config.yaml
num_hidden_layers: 12
hidden_size: 512
hidden_act: "squared_relu"
qk_norm: true
attn_scale: 0.125
parallel_block: false
extras: ["normalized values", "capped logits"]
init_std_qkv: 0.0188
lr_head: 0.00916
warmup_steps: 431
final_lr_fraction: 0.0
max_seq_len: 1024
train_tokens: 650500000
Each number is 128 + 24 x the weight over its row's rms, rounded and kept within 0 to 255. Layers, rows and columns count from 0. Numbers have three digits each. The size before them is the row's rms in percent of the matrix's.

# layer 8 attention query, 768x512, rms 0.0389, rows 186-228, columns 192-255
095:117130127121141113107151084142155111116130110117144154122127100066109134148144104128168191105137145116112184122117128146088155139164140115147168198155123108134114106118149122136129094131108078
097:144112134129124076135142096138140120171087149136120145090104145125137144143135152108141171160111102097141115161126110164119126167108129106136137160141115137095165129110139152135135117146102144
098:152130132113129146111106160135122118147099163181106119096142178143136111149162100103102149147126104133123100158107150150172128107092098129142122119128115124104117107121044111136096152099132118
101:136112115138153074129121115191172126148115150150136150111088152129127145147095128128134155135145121143110133157118093141160120121128159111149076088137152130142141071158166123117099114136110072
107:112186111143140113120129091106142107090144102122146121145100119100113092114147129080105157091139139124173156141164133162174148078141105114089178119139183117075121150151107100107108123120164131
210:142137156130111132109102180165163119098101165109125140111142140134122117104150109147121114153189125131123103108087117079109137137171115137156085110107115136134126106124098134085132140117128128
118:121126117156174100150120156135147120099113117115137135096106125123089057132100174080141108193127122137124169113125145143095137139181112166093147134136133146097137131102137134109132145133105129
082:133133100109132188107102157135130159122120125152124139143108129173112099133159146088081140093150172131131132124100137086140125151125101116161108113156149101152117099176121112142137129074095148
105:091120188161146095085100100156157123144152110135131120157118117116168138136082084130208106112140100132116126124103139127138099125096153103126132099140127136131122097116123128125177148175153109
094:144106094148130148117145196073104117122097138136151135137147148123095134088088150162077109124126156104140179121118135108097164119158104159096136125135116105171176149147125129135126096116123129
112:144128076081090120156118146170138127107120144134098145080166173157132088106163159139127142138105161113135119124126116114120116168138101111141151127115147153118145098099091157164061139102123177
105:143087035064118133128122124151124132122138118138131121093118127169117081137140145127129173114134152115155108098155089156096133149143066151120135175125172113108148127102141113151071118068095168
100:128085145116082122137126116142144119172137120115128136106127100125147153142115122097131169178177098109188109145175098091139148163100125118197110177160124156093076132141142122137148120121100107
091:166124138139140131136116123108121079184120117136114149139133132137146145153108150099119177139158121134137124089175128098092166105112105145114156165129160082050125155141121099155106111079098163
111:137126099133170171170109154116165129105135119128158127120146142146098081103124163135129144163122136093155116141153111106088144111157133163095139143111144137140125131123128092083100125124134140
112:112141150154087130151154146141122106145114148158106144085120151160133119101117182162118118079114129137066153130091142156148166103131157122080134134149127131177143101104141113121140156141141165
102:110121148191127182125132125130119112075119096076100083150155112125128105126116134133128108102141079146156114141152136110123139112070139097127120111160141144139104094159096104156136145139134150
110:116173141166143125137114108103126108142134115144104108189114121110162138132090118137142096106132090123128095178149141107139167140142175088130106086149110101141134122150176101145165109144124099
093:134082148137137131158143155134110158110156129113103136101176143124108078142104147099139134147168142141132144131109118099133147103124154105168106125109109160124093133118110154143112170102163099
096:139114122089099097175132136140147163107129124131107144074157128162126151106144141124118160130128104124169131166135118150147125149155141135159114091154086128170124149109128177113130164147130148
140:110100156114160175102127172092133129120161174134154122121151148133131125114144130151111132164140140138159129091115110111112143094140124190132086162086098146117126113140139118085163139146146145
116:116149108124124120129133098112094154144152088132110129141123150128104133126173107117095140119094144101107106154156129143131117173087183121161117083142122110095132122132162162131117147082131104
088:129133143098147160165149097130140147118148137150127165136137102106081121109130120111148104115115096163118113102120073095171139151119095123116130108194113091084147104138150122119094109100156148
099:206142149098141137123093092118105115118121109098138123112144111128114148125097073129106136148181157081160076139112126173121131139130117117105112108147112108106127099097196125143083120109152148
085:088134137170132104151134159151138111144100150157121149143131184110161091115130157156106115090143112145130166135140154094158148134126153114125129104111142147154100103145097167118132165124103118
100:087182152168110110119119117140155091170095144129129135139115109121149107122114124162174123106107114125104150102090141128116155122112136111094169107094153147173145158127098101165174133143145130
100:183136115120111174095124098148134105108155152163124115152099156137114086132186085155164118124148142169104104106113100153149154094158157153119128097132153125126159132124160114108108112119153161
152:119160121147145107161138085155091144127075117119118116130124145118147099142124116096148100111113140128083137147129112160113080142091074090116169081156171120120117138133113119167057148103110135
102:106157137125055127120139108152120068143094146128129184145163145087091125139129111154160105113118132183123152110084125120121143124108131140103141105091098112145136162158114120160170130172129108
102:127125104114082118140133145174132120139115128078162144166145124121103098130178105158195107154142193116110099123150145096096115060152118140107106129126109114103138107162147126115132144131116126
099:134158144153095166161137113130151108162137145135138158151131092105115120068159119163129157128092109104146110110143118126125125102113109103155092140111101163143123081131131167107146125146095130
106:121096086154058120145112136148186107099162140143121145115110106099127106128143100161167104155123141132130141142127093092121119108122163127156118127095105144149169102155083127111156134120120120
091:130076101114154159134131115142107102123144119124161129136141076154148116131137108136095137089109159102152146132086162090118104131144127129102146158082179153093145120149170133140154150087101136
095:101147140166140119150135127138107119143107116079144145117167139133151094148106134125131140081154145139090115126125138082126192139133139130103131159153094116142079111148116079160125137113121089
112:141146156165112100082158142126160104111083098143133111101165120119189135115114140147121122088116115115128101111123158134124095169093128144106183123139124130121125096134116128164117127144114129
098:138124151084135129131135119175144107147105154084126099118128158130111158140099155120104130152160125116134137097142144110098127125118123113133103131097152177167098093143093091142129166119116098
095:151143102126167149071098136141149119107113108151130097209103091099108173119120143188138065116118108108107136129123134122120131110186102121120136150105126105143141101098093145118152108123127114
111:130151136121137151127123122109121108128113133149124092139156112140136112088123154170135118158108120140165130111143126125126102092158140147101147134130071114168124119168141111103170113141116097
082:118131111123149136108146099145168144136152086154137107146180083103144119092127099108157123158110145119133117131156119119127119112111112135150094105109115132139138152104124150103169131180135098
115:121130130103144091138135178099126153119112178144093076134128150117090134110081156111125100179127134138143117129108133100104172090161112170110116104084106170146125151153121140115151143162134130
092:144095146105093143086122134120114138136135110148120151144137153108190101099162098128131122131129154104146098135102134118144141138068107088145113132094125097071147109159148128143160102127096102
092:121153132162119094125181167118127140147088151122138102118101117128104125105108132123127107117091148133094173140124119128128132095142132151133139099126139164129111180130135197148126189151113114
105:116159113107137101084138129112165140114134157138136117112145111127129112113117153155124109109125126154092109114075119179144077103175108164086153089141120156146146188094142131110111133136154148
# layer 8 attention key, 768x512, rms 0.0376, rows 186-228, columns 192-255
102:166081111138143156136125118131106137114138086122086148185133122131127107169102140120149110146127106116134142120128167180113124168151146108161133107111106139130113110146121133136124026125130123
118:142112129128088102126125105184128138107137136108106105078147119119119138117106125170168127186135117144104106177122122124117140090087101068123113138141117115128137122139111100105120087106126147
102:103168107095128128116108135170182129091180133122138114077154143112131153094173146117131160152112127094114129152140092121144156090077138129127120150142091118108125150103157107108105129146170096
104:144115089155136119170116131190140144128172120122116074144112141135134124134116118164186151170147121134121109137124123147141141095114136084161136127158130129132157127155128127132127102139144105
114:119118073088132168152188092127082142131137110146110124141168168097114160125111144112118083141127133129121130192130138109166151156133136083105144111104127151161117164136168154121097123084140132
105:179118142116144122147152154087142112115120189146113105143129128132109134103143111137094199097138132083120105123107148157128181087143136108109127121128116137142145112153058089123172106139117131
087:156065130103064146146111148102125113103109128141120116160117114150121167135117087154149134099147147125152101095152171106144134158114135106122135138121115118093105140122107105112137108098147158
098:130101118130118087128177123099123065140135104133130165132113103127141115136154118129172134128100093140115139138127147125185132116121146098166127142124090098099105119138117106107115095095097108
100:120160142116110092159120145118162111135177140099126140091130130123139115090154149134126097178156125109167098099113109131124169089149124161117100165099128159140145155153135127090123124114120132
093:135090138150060150100104084086133105139120137157121102108137126177160164158119103179159112094175125147109103110148136111154134139110142088103142144113159160111104135124141104133141088090148112
085:112124137142165151136112131118117082105123153128159170126085123104120127136111128091170111088106111108086137131154089060124150114125094113123108115163135130160120096133131102143130131105136158
091:100115143168103113156142107144086096128139120119126188094119116088093137118103114141120116105160096133131104089153137111157111130072094095109108150138137137161109083120168091149146170148135110
100:111108128133117103157155121141101097135123104155137157119085124118125095167133154105086126087126115115137121149134100116123077156112089120103138162139137128114140087156121131161107107125137159
108:091127117135119105137121093168115115134096085148124180124094109106136127172154115121105120145151113141136141143135121107132083146103109111101158146188135144102122084122104147131139117145126131
122:146122123131126116114146180148164103102103171098138107143119124173094069116162120116110124136122142152101183103117107111129113090148114194083127129137100142120098170126079117099111178112116121
116:133093117102174156123123184085125107108129146136119132168163157102081102103124133132103129154110171115111128104141105108123123119181135156126112135083104127109129150120098081075137134114124134
109:138134154136124160132108090128128128158098114173160133122102150132097149146112180113143104084112126120111096137143103119138095155116084101124148125141135092105144116146112129142128069113103153
108:161129118136154113132101084137131121113090106128105114138093106104162106151157134138139114135136086131169158143091113121166090137104083117117131153138156152107142081127141187096125091131079136
116:133110105113131111157084151128090106105119177123123106189134161160120154123106113118124175174090144091133114100149143121160165103167108141149094132121089126153145106103141130079116113087142128
118:129106113136114148107164190152116145121141150111156124128116119132132114125150118124164127176154147138127173143131105119092184102153119156146100181069112134114112133108137093113109152130137106
083:143131159130146158113144152105130130110112155145094114116181126115142188125122131144164146156116152135130119106103143128129141119144162136135113129115111134155079169128114102135128115122154084
121:151100147089117140123127120101101119175131124125134153121114085105166128111074124145145091139137095123107099145109121140149151121137107083119150157116141156131121143148137122147131113157114116
111:106094143149116074128113097106148084152110152125108101122100112107127119135081083171151125094114119136107098143130119097174159135126113099101116136146128133141142140127135135118160114108128108
102:148105110100119096098119118133092147144107110097085160143148145121132162111101162137121131157153145060130108116140127129144141128148116065113115133132104118133160133128087123141160150137123117
105:128138138111166145166110138150127161115071121140149180146120143109129117153135093107086108153126136106185143138131151122095122129133120120098135093157118134129121139157102146133163130174107135
100:126193126142150126105161142125142152126097112115099129104131093142112131114132161130125069099129137125112103122124108113128138115123158130143119121169146084089160169130139120133139114127124103
110:139134163107127132127120154151129100110102136116123125115144193109109145147105115163081140137147129123135139120125189134091155166120095128090143097171112088122139140137115151121185111168163154
096:153130062132114125105113153157149084127153121109164150110113147158080143174201153125110060129173118131110174127163071121117140111124151122080137113134117170131127159112102117127134149132087136
102:144119127134159149114151161119137163153145131092088096120156114103112142100102185163057089156107157122125112127112117090137097125164130118094159109142115122122113173120093134128120081109168126
102:108153122103128144161082118094134134122142151120105118105113145161160171112161154132127107156116154148145120090123133159156154122130117126109126138115152141091157197153102123150125156099105138
098:135093083141127068124153190161141107140109134122129114128170123130078091134192152065100144163120150122116124107118089138156137147165095178115124149177134188117112124112093108113127185126167135
114:128122124116159146125117115169079143123074126126117097141157136110097130142098179121106130123124174124145173094157117135097118139131088149134151118149152110125114149130135137112097141115151150
101:167121099132145135155142140126104133099079101128157121151114119146105143134112115127123138111122165147158094111137145129150122152067116100124135082109120104073150167142131162105116119091135127
102:110136160118121111142097139120155157121163128165074054097123124142177169124095130112133143103119114150164092117139115140143150130121162141140143120060124132098109156122179121126116108113145160
101:109156108120149132093119148157166159157100136087152162143094075103122093095088116128106136119154128152116113151126156141122105143119129160118137099087138138176124138157099134130159144132145113
099:079159112141131139083099168134068133094165116163129097105168129179139111114118152106137135127122137117115118102178131129068148114130135099128096163162171158119149158096127116131121142118135124
113:162132066158113062136161138124147152114127134144123122059132103148108085116140124097149154136103145161131128143088140133108128128143135165142117152112142147123133193150133107124091144092109139
110:139156125126145126102140161162149138083124135107105112125165124119133153093106109116115139115150136134145193148120157133175093114118142186110117114115149139152109130087150149133118142154170134
093:113196171141131131115106158114135147156133143140137125143124114129128137099144117142091120148196110143112090104140115122130108129114152132077134124119178150142129097159139120107197184155159145
093:138137147128117127112103095114158126130147132136137105141146165135189149155093125128204131108109124118132106148146165144114126157108155098138137110178131126105111153163163114118182092126142087
092:099075129106106120159121091163110093075164061129140160154116109146097139133121109124126103103142139137147101144163106126170154146153114047127114128132070113149160121146131141151109145113118152
110:124146080151169162149126135128114128129134138133136139153136130098125095104107129154100139160137122105131113124104172183064119099145155168122141130122147140133152136126120140087146121167114105
113:123106140142098095115080165126125129143120142120143092073145143141137123124106093160119162119162138104109131115167141138111151093131153121107118095114178127167126130147082141099158148132154131
# layer 8 attention value, 768x512, rms 0.0314, rows 128-191, columns 192-255
092:111129115106110124128133124174152184111092142101152142132152121085102111119110116073112138155121065097128121118129144154088140155151101138161128140148098129130110142114073121106107141103112134
091:124100085099106167169164109122086112120080143138117121135156163118134102127111137122142082151127131132126102101106144159137154125146152142126149095118109135119139143131151124129111125128154101
095:097101118129139148148082132147148149157105164128126174101163129141149160133152130098170157163201146127141198123100109148094094161115145124121125148123109105128127125083100151157124125132134135
086:141077152133121122141109129156128127142132134091144140147128150159101078136125135179148134096151091108110109136145153175081161144121154129129142169139135042123158134118147139149122099137147114
075:138098179140159104102108136086064102097149119146148130103109116111141112095133146176122098131107153073149146122124161121150171093151137098125153093148145131117155124146135115095140118116141120
086:144142122160130106082088123129091172103116139098142142124154109098139113117132129096123128096161155153153100118146155122101122117130057131104137124119121160141104157100089147104121131097113105
087:115104102182146149161133129118134129143148151147141097128151153119142113145095131165135160150150122107118086136129116102105169126133112127160132139121113055114168129141145188096142132115167122
095:142145162098130115102132133155127136161114146123140111156153087133136129134107147100094111123101186124141123125134114136126157141110121123153110094136137154133100121139138099136124115120141083
088:152111118146128112095124140105132113130172103151158136104144132086128138111069162167129161105152129095111148155151129090160167120143135119177132121110174109105180128088108117111102122133164154
091:136136054141122165141114130098132112143139099154117130141140144119119104127101138127141129138147176150108148116116126133189148129144125137124096132154142134167185117178132132127132109119147078
093:115119096126121126167111128109156127110138130163143149111131168123103107128104154113151131157196081103123120113141136140159159153114168154110137128107130121125137155149126154091095153148156059
091:069140085187117088142054118138132127128121116111124138078102091102153077124122126119096194160110100133144112127149106156112080108124123122128141155149098117112144131142136128083115132141115125
084:136153143149136176147149138111106108127136107147144094159138130097141079127173159168104123143128148112116132153140124120198089110156127131098119155111142150096179118142153114123146094108141125
083:090089132109134158091174119133128099141158135103114091110123174157134138137163137106145138106145093150145092149141146074146105150102089133140115148141154125083081113126155145099203138126130191
087:110183117139124103166168126194162186134105145113149129156138131105148135124129135073137158123192083128104143120134123118138077154119110129136129137164123132148121131170126126133081147103148097
085:115139141090146127176159124189150164077098130136101145213108111153136160120108060148117129124100110140113135116145105123091084134113080117113134110119148112130140117139136180133149108146125154
093:142151081097127097106130118160137123125115112145124108135159126128150140124124115112076156098061121104116163108117104120076190072136103132155119068110125163111163120106117160145100116138117171
084:137121137099147120070095130103113129113098121109142093074133128163142104125097150145110180101104125102107159103123147130162129120140157129129155105115113112156145113140099106113152125156104082
084:152115126140167114108170127133120108157155123129100123153122115128126108160106142150109116102094118174132141135122109141134166142100090148140106176145103124146116114082130076163148130086106181
095:104132087155119137146129128147147143150129145140089091118155135111127127116132119108178130116143096108090126138131116201099122178109113131107119136121148102106122147064139162156114129066138098
088:168130121119108084153166143149101105166138144142096130154080118085130144126124122101143083160171106117172075128111101150088128084112161160123144115128075138135109125132186104144097160160110165
089:114136085068126138103180138154159105118146134137110107148154150083138134087145125110127130176120107104115124163117108066129173122146166129187104087133164119114146107157136133128132107141155114
088:140129140167112142114164113096097182112141097111118127080104136141114093149092118193116145120160096114122143126119143128097071122137183122125094152112102103169130162135066126127157165129089109
095:180051146105127125121194140153141093153130146129101136167110130071119175119157155138131102147132116151161155137096143080142122123065137137126104109106103133126134096088166110131126129176098149
086:149192157077113160124143124101117122116126125148097142133138133136115149138164109055116107094103126111104150098113145172133105166125167123065124102093143162089110147100171199139089147111149096
100:141141132139128138110060147104131145136142146114143136140116145103114088122125134172155128159157116112125101154125101090136128130127083127142134135141180078126171122144109088133134154152132135
098:118127120181114174104075132135162147172137119183139080112150103105136113120165157111147134179131110089090137146129136109158129149148131131173106130157160115108149087082078103138135120124146125
085:120137113095123138121150147108099143128118131127146164126122171135086171117128109107104140098096108141113150107109121177069160120127093140091074118111084157133122148060145214115106152105128132
092:179174171115114123136144125165116090132146120107116105122122122136132158112118125146090111136051152118124124139125117145167132101114130111121111137121104138139097131086162146137107131173106152
092:133079127135156138110103155118107184122156117181125150097145142117118134123079139144126126142150100155124117110105131080138122142123121119154120137137145109149157147153087133134178088123127101
103:126130125138122146115107161117121129093148112119131140145129152070114089107121129171128135148138081081114129125145135132129121112139118133086147142134120098132162181112116091109135135138172136
086:100084107143114143158113137105099157146164127140135108091142149124143106132122134114127145136154119129121110119130163142133116137099133126160139163170127083137129151079168092124144151095159153
082:143101115036118170135135149123103108134157114130114140138126181101141168107166137123133100185129131091109162122103152160083138132141128130115101101114112121100134139093164119121128132102155118
090:161155128095132105152183134122077136177142142133127079101109157122114159123120161131114116115125146116156091143128121156154133094105155131169092131122134139109129160089143100154133134136156118
092:115161181142117146134121126125124185081107124150139104117150101093121111130135138114125123136160138135128113154150139097178076169117080120112152173133116133127115157133110163111123110130123126
088:094135137161140132120126137099099074111104094126150175157130123133137140096137111190120103126112172103154150112115128096136191096146140143105112102132129125145175110145186077130099137174153147
086:130097115107119086124154124120144143146143150121122092100132124104134149165112124114160146098154161146100149147129118130107092147084145115193138096131174135108083112096131150147147120087131149
089:124152156108125168135129120118115160144117159135114136138148091108128131131111162120143164126166104093126095112142099145132073124103105132135134167102136112092094160101115156161172162102124138
090:121092159151118121082140141147126140146132128086105143119099109154117154113129110121134108110155118139120142114116156192077135145109137134144125149120119092128067140095124106153138160136108129
088:156119143126130130188135147140143091146144122128127123144125095124100129158135099107202144121135150133147071128124126141123079090087111152092129099123145130108116085165163122095134164146123083
123:129141159144113116123123159135110142155137153107090137145116120135152143117165132178136155151129104133146122120114115111104152093140107128137117144143116095149179133116106074142131143185132151
093:139150154084147126126155146113090110150096113115163116138138153117133148122144118082103091132118187126162147110125149135102118124133082125107105090091131177102136105137200146117141152127115144
096:147145179085126121128156120136099113145103130108119152189128130106160144107138137166109141131140112147148175121107130116101128099112122133090127157133080121146125159105187137141135119146153158
090:180138160081106129081113131127108169155154135155139082130123101117117114115077124115126131053103119118133083165111123161139133115126092125153139136140149140103095137113120054154135132121131152
090:118129121105138102145127100120111069156117117104131130177106131134143152131144116164103123185103148106101147121150150168134149117098181106119129104140132141135119114119177112122115151130150100
097:101109072149131140129114129129107140131144128171132118139118104084109094146104141133117158129167089112098182127132133098153123121140139120186125105140140127147188132153154160096141124115150129
090:131149130143125115180138126119136154099149122092087098160095127119135105140075144167143144147163139101119089113142108153123094137133091135120134169135120140128048149149138123111148141082142071
099:106095106170114138132122161165144149145104142147137108138117108114121154137174113106121156169130106149138128145147135134150141164123147135142130137128124149118176158085074128162135113084123155
084:144148090166103112137062121134142112163148125137119178091134169128147123122134161175162127128158135131109093135128138118135168123135118128118106119114186097114157128146156126134157127188165106
083:128147125097139154124130104098122118128117124163109105111152134131088149127108133120122102098077149137153184131097130140146155118134057144135084122096133130109112089102134171122139151156111160
096:125121105171104114098147114128134162110118125161145090084141135095153120130156149186126155102139082118118144145131119103151120135096145146180134133131153106096126138114119141132127135133114146
091:136126185108106120118107129116145122145092143156132106092119098106132159100124130096137103155103144062153180127104132131168071169120161119109164138144102157123087147095115114099126140127119120
088:132085110104102074121152114135113146124115137138139128084144129141107124136143142149079122099072112139117142109136114134143138099095096129153129134142125118127140114102127154115123134115146134
095:142167164083140139125111129114114120127114130128152159133143131125092109126170156081120121119128158126151121130117130120149078139106071122143152128124161134118124121165133131138097129132115139
087:099148118132098106091154113139141098100105116155137149076159123142158128116118151104028149097117136141123162132136171133127142103142162131140147113115129149150133135154136131107109126067169113
092:100132194145158124158131124104147112120117132092112103080103138120136072114151112100145141132121134127142085115141132158166099141144160125112179215112110102122096163109123110111161133114130106
091:167133111152110096069144152154193096147111123148140129151129106094144179152162094096136132126138111081161122148135162134103087114113105127149140112104147145115113132103160114137139146122157170
093:162137197095130146114134154088112136124117114132155133106130105108105143118150144141131119124116164111128146147124163057150089120158096124154129123120152121127138102125113121125159122152117163
095:101167090128110130083102122124133142143125143149178121140142140165111126145171135095123157114137074080152114132141149111112154101126116149148152084127161121079133133151124132108114129132161119
085:124095095147093107150137129113105131121094106132148153205116136136143152129090106186108138141095097115099189126123140164068150079120141126126107110121139135146137085109139123126091142096134137
089:122123170127122122137172144141112128117136104067149146156082119104149119108112100114111106129168113144166093115129168152138116119149094116085131154121119160175095134167112074115127121125115109
099:126134124163122111186089126159157164134124114125128123101140130117112118151148132085156143114153149151144107151139108145146070198104070122128142166146121111113114150108128138141121139127096165
092:129100106144104141111172133132103109104058150092121163110147150096154129107130133100127100129137109122128132105116122126128128135149103150112151102134134123142136129141140116136115127100184105
087:129090090111124163166142142152136172153119128156137111102149191093113074130144130125133118128149086113099084175128148159157121148120109120135122150112142092106144156128090156128186154092155142
# layer 8 attention output (transposed), 768x512, rms 0.0317, rows 128-191, columns 192-255
132:103108136125074107135152066119144119122118115104126115155114103096144151093149114111120107088115122129157128121138121105128113104120110153117106144108109176089101171137097133156106162108157129
150:133123145123076154101147129098127122108133108136148156114138121118119087085138107119109105112106100165108139106158125175103133106138117136102134124161092134135162136179162114132086178143154100
139:165101095093104119137104090156154116096123150125132127096130082144109128121108145098136140142129151125122121114151119162135109128094115126098168132132139139091179086166123148101141145128107144
115:132147150100099141096096089091133124087105145131158179114122103109166131117155157102159143142154127157140078151158112117140125107151158114151118136131126110113145119110070117112132140119128129
107:111148127120126127169134140084136112103105117146136130117124143132141146195175142128139126143143150151162115145139156096126156107149113115169121118127140150151116103091096122113135132127122160
126:153126110127117092145133109123087155134121077138111094124131135178107140145130132126116157126118125123185137138082157136124113128131125125122119140144149148149097125116144125108117119115122140
110:149145118170150156100130094105144123064113117164178150102149112097137140159161143123107149147138159146118129150141091089155137157182150114154177133130102082110157085118151164189162140135145138
129:128117122154151129143168112145117118135122116092117126133126143143152167152085128119115127131095155126127145135113124136165156153107129122105128136132120177151126101128125125153124124130112137
122:110118128142118133127113123111148094097132130180139114090148133087159166121132124138117147163136157125128147160178133051100101117189156102147125136130083111092120123092102134144128107119146139
141:122124132134136167123158130124102099092113138127158146141120133138115166163149152115172094129125149105077150139117133155147161134117119123122148118132168143139146107152191091175168135138130124
159:108140117113070117125121124085136137125101079148153148137154138090141148103151112125168107127148114188136135145161160143111123135143131124139126157157093115126124149165155115107094119122189118
123:148171125168146129132083103112158121134104092162179142132120127119130154153149133121126131139164123122116118150141130132163133103124152138121127115145159084122103158138064126119115138111179129
115:119187163147194158154136158127108125111118129154158117103148116158129156184143151122156115125138148115126109167125135096117130164120138109109107125122138140167120125104085151110162123157122115
125:131137112151128133121129159128108146163163096115154129101121145121142122070140135122103131130115133123155116160153116097130171149150133149132172093116154086158098139092058164157152155125131151
136:121147141127102117128123148147107123114137101110146114144132107154090166112113108124152121144149126122161157133091113132101099175067131160068126114085104142140156167134128113050151102111148127
112:133128099105093123122128102139093135128110128120122112105130128149105111151109119138134155124166148123127109126103091107171128144120095131132107097088147181115165125102171100078153152109104125
133:111103108155132105140158099099115118111118152157075153154083145100140123133133129153087144104127104097128197112111132118127116090122116118125141094104125144096127124129139095182115130153101126
103:121164123147133097151135120094158151147119129168157159113142173096108107180162111094157105118088092120128100112173194147126129098155132115187080148089108096137103096166120120147103156132154112
119:132062166129166110121098142154130089150133109120092096132096090133168141129097101132119154116131137115117133184068135100108145112101149153165104106145163095125100148105124142179155126129087124
118:122115166094099149105119114140125094122138122115138165118124106140118153061121110107138112140123130114124120149184140179150110117104150142117155152119132078141102096107084121125131188155151141
112:134084135125118133103129138173090134109142165112103144172116094165106078143102156120125148138138132115142122099100106119124132172099141129134098110128118145174165139153158146083144115143107144
127:111122134140098129103157127109132130105150129145122141132110119095094159057117146152159126151090132123133163107159130141127103151149137135088113131136087128141162130104108114118121110142144103
131:126144138128187074115138137139144137171133157133129168135112156136103095160110128137158177113134116137150105131115147121132085146139153135143104123109114078129120140152135109098174134129141123
135:120087154104107105109136130145141130165131136099126132113124130152114091133088121130116160133106112111114114118125122142088118102149142120125074112099144086163121112079117133149124147154115142
118:144147112084092150147116135141124149110151108101128122107139145159117130111105124072090102148174118117100124086132153183117126119089084113121123130158135132129129117129137078112121135133153090
098:141117114126125128121141159097121108089125117157140125127133132138123141168136157132179138139138143124135103152107122084110116174174153119155119126102137076129111084123118105135164122112142150
133:098118153119132142112129140126131125113151161128131129094124119113112141109143155136159158130108145117131159181145156128157065142163179132110157161114138075126110086147090095124139109146123137
097:157100129135099124091097078142114126111100149102127125129110105119155128072144105144119144092100083109133134092142131142114092073100103117139125129124123117093151148114130140159114139140131123
121:120126172131132125134149134144092109158119135133109113162118093127131130146094127169108129109083111099127144133107120136126134138110153102133088111118128204161116171077118117113139115135090135
113:147125103148161140133147087123127130127141130126139145118107141110154131111151157148162150104143108165108120149122077115113129121112168110090172121125131085145153104122115133201120144107175168
120:123141131116131137135116124099152074072111128134144119113112110121146116154187142126140102108152124126145111105086139104078107149146157094143126131118106120128138118129111099128151146110150130
133:137120128137115137130108112125143107094131095124159158098115119120165112079168119077131113108164101149148099137124110162120124121128167143129185135138135051141102123121089142165129187126185146
105:131113154124103131131130128136185087078120174113152146095136125105153143072118136126144094110128142106087125103176117140119124107144131121127114145153138100138141116118076126128134164156141135
139:144084152124160114105126123164091120134119130156115111109127146126115122113091138126126135099094134150110155148120142135113098153121170114124129108126092096151141142106113102166132130130117139
130:139160159104154128129120116106092145159122109114143104112171127147125120138150102108139105128122132119179100165143141106126108138113141132119102166092125147146067154083062148093112130125144135
111:103151106131112133131142162111163107075084118130127120114139116130122123195126134128100136105116135122106135102105156101103143109153082129144112117127155147125144099112142097145142146118108122
113:106126092131108111128137155165072157145151102129116138115110163114146160067088138105121160122157109138144126196172105122164135120110127141100165126103129086140110124117127156113119131114127143
120:143134159127141124123084082137118124129140157155113079109138106117123132098142131120168126130109118140131124136129111170120069119095167127101117155125086137129121138128065137114117113178152108
138:128096158092122103103094122158168116161125170116106116145118122116147135118124108133136125128138101127111112140151132152116129087139145134181106175125119100095105142135107127158119118127123130
125:130154128138147115120116146151111177162117109144133161138148148164121132104087134089125130140149162177101122126114158161168122163126100144115129151153130077155103125124129115115137106140149119
093:148098137125130135101112119133166076125124163128106115121113100156119091130126136169127158097134125117123102091094114113077097139160128130131106107136135134113177126108146095127156094143098124
130:135139124132145138130134114112112137112077122115186115118148168153134134171127109089084097118092131112103118094119144137118137108113104118115111126130140157170097088110142137145104173152157098
133:112136164102108126143126179136155102143125136092111091117124108103128108130113094143127115113145115092103087121115139116102172141123133132109083105122125179126097141108097133087132131117111132
136:110069144145174127108136127133114110140189123137092142144092144142160124119110124130079128117139120132148138190096142126117096113137155160139156140102125040149058128132096131206120156141142146
129:110127126122124094121115154151159141102094146106174138120119157136129155123111125096125117104111112137104112109125170157112159130140112104158095150167125110119129123140110094127109172155148092
121:109115121162107098144150071163114066086126100189152102130139124125145175179160134115136133120166123113107158235130116102126162163131145105128143082124127136140129129112125135125174145110145110
123:135137133117139113137084133139091127162129113130151110173141109119139182120134113143184090135158128151148087147152112119142128136123154137170116174154124139133117156152144119114131108104170101
151:132099166116114145108129085128110101140139184162114123098125127131117111122141153157168149135141120095118165158111122130131101159099184115112107093085137147124163132094101126106158117136119162
123:144146144131107150122125182130135116086159109133124160106123134105140126123120128106099147114150133157119105172109130151135120129165126148116168151133151035119096127176141117152126111102109142
127:092084137112115128110102170113092122141133097129066106144169104122123147100097109121135117125122126117093157175152134145103136066161111148141176131121156155099103122146178134176081107134110155
147:097116110142099122139129192124075128174174150139075123142100149104113108091115095163117159098133077130150135181149140089112103177135157142118155122092098092109121113110133104129114121127134137
133:130107151118150132143107122140174116189137164132152111119118128147132112112148119117108115119111112156129141085171186186104115128099143115113121155127114095116113113107082123147114158153164134
129:123107103152105102156119089118076108155141111129122131148073141089110121083122102146107145087123078103119146116122096140121126109096138120107165103144106148152167148128144112160121177123141108
147:127154131110156150128127132089077167122111106094140135118167107168115131135136151103140085146085135156147126141111111133118089146074134143121141158121102127130114140111116127110085119137136106
119:134150115155129120162139105161139114105145145130111128135130129104148167105138112135103118115104129099118166123158103116130153111133133149099181117160110165122152153147122140135103120125094140
125:129166173130140132123108115123158117168133121136170116113144129134157126117161110111133086158141130130133083108181159143126138121110135123135097158134122124141098154118060137093117160103170139
138:144154120089105109146135137175077147133124140146111112131115145147130145115110137137125141135127156108154140166099110116158111161095103142131119138095096146135094147093086109047140124085086146
133:126145162120176110116123137089130137124128153153124103087144152143121113160160153103117127138096146104154144135097141116096083117129119098134087133090124111146104123064086113110129114153112104
110:086130109119112137154126118094135138067186091154123123157098124134120117151159143131146129107138090119133171150118130132131127135133115141171157109112120119103126128158118119157108156120132129
124:077125082118110104143128114171132094115103127132096115159097144114140133158115101153130149061144134110106134138140152128152160109139118140152115138135133133089131104121176092150144151120122087
123:115179125158163121146136107113180125114105115109150129146132147150184137133158108104093101118140124108135131077107127118079152088126127133124091155128109143134116173082077125113102201109160139
114:139131102092131130135110116164070166145141092083124137118140126152145114100108126104141124160177131146130090197129091086180142123101149151112144120125183112147092119141119159102134136129137126
136:132135143104062141134159137106153117118116110096123149138157112099087138064097097124118109133103125140152139117145124118113126143120102153110141143125119178124128119141126100125116148119149138
117:154149140131127164119131092136110130128170124137151132095117133089144112045138140089127108120130107151120109130170107132156117142121152125106162129125125068138127129115083123161146173139178140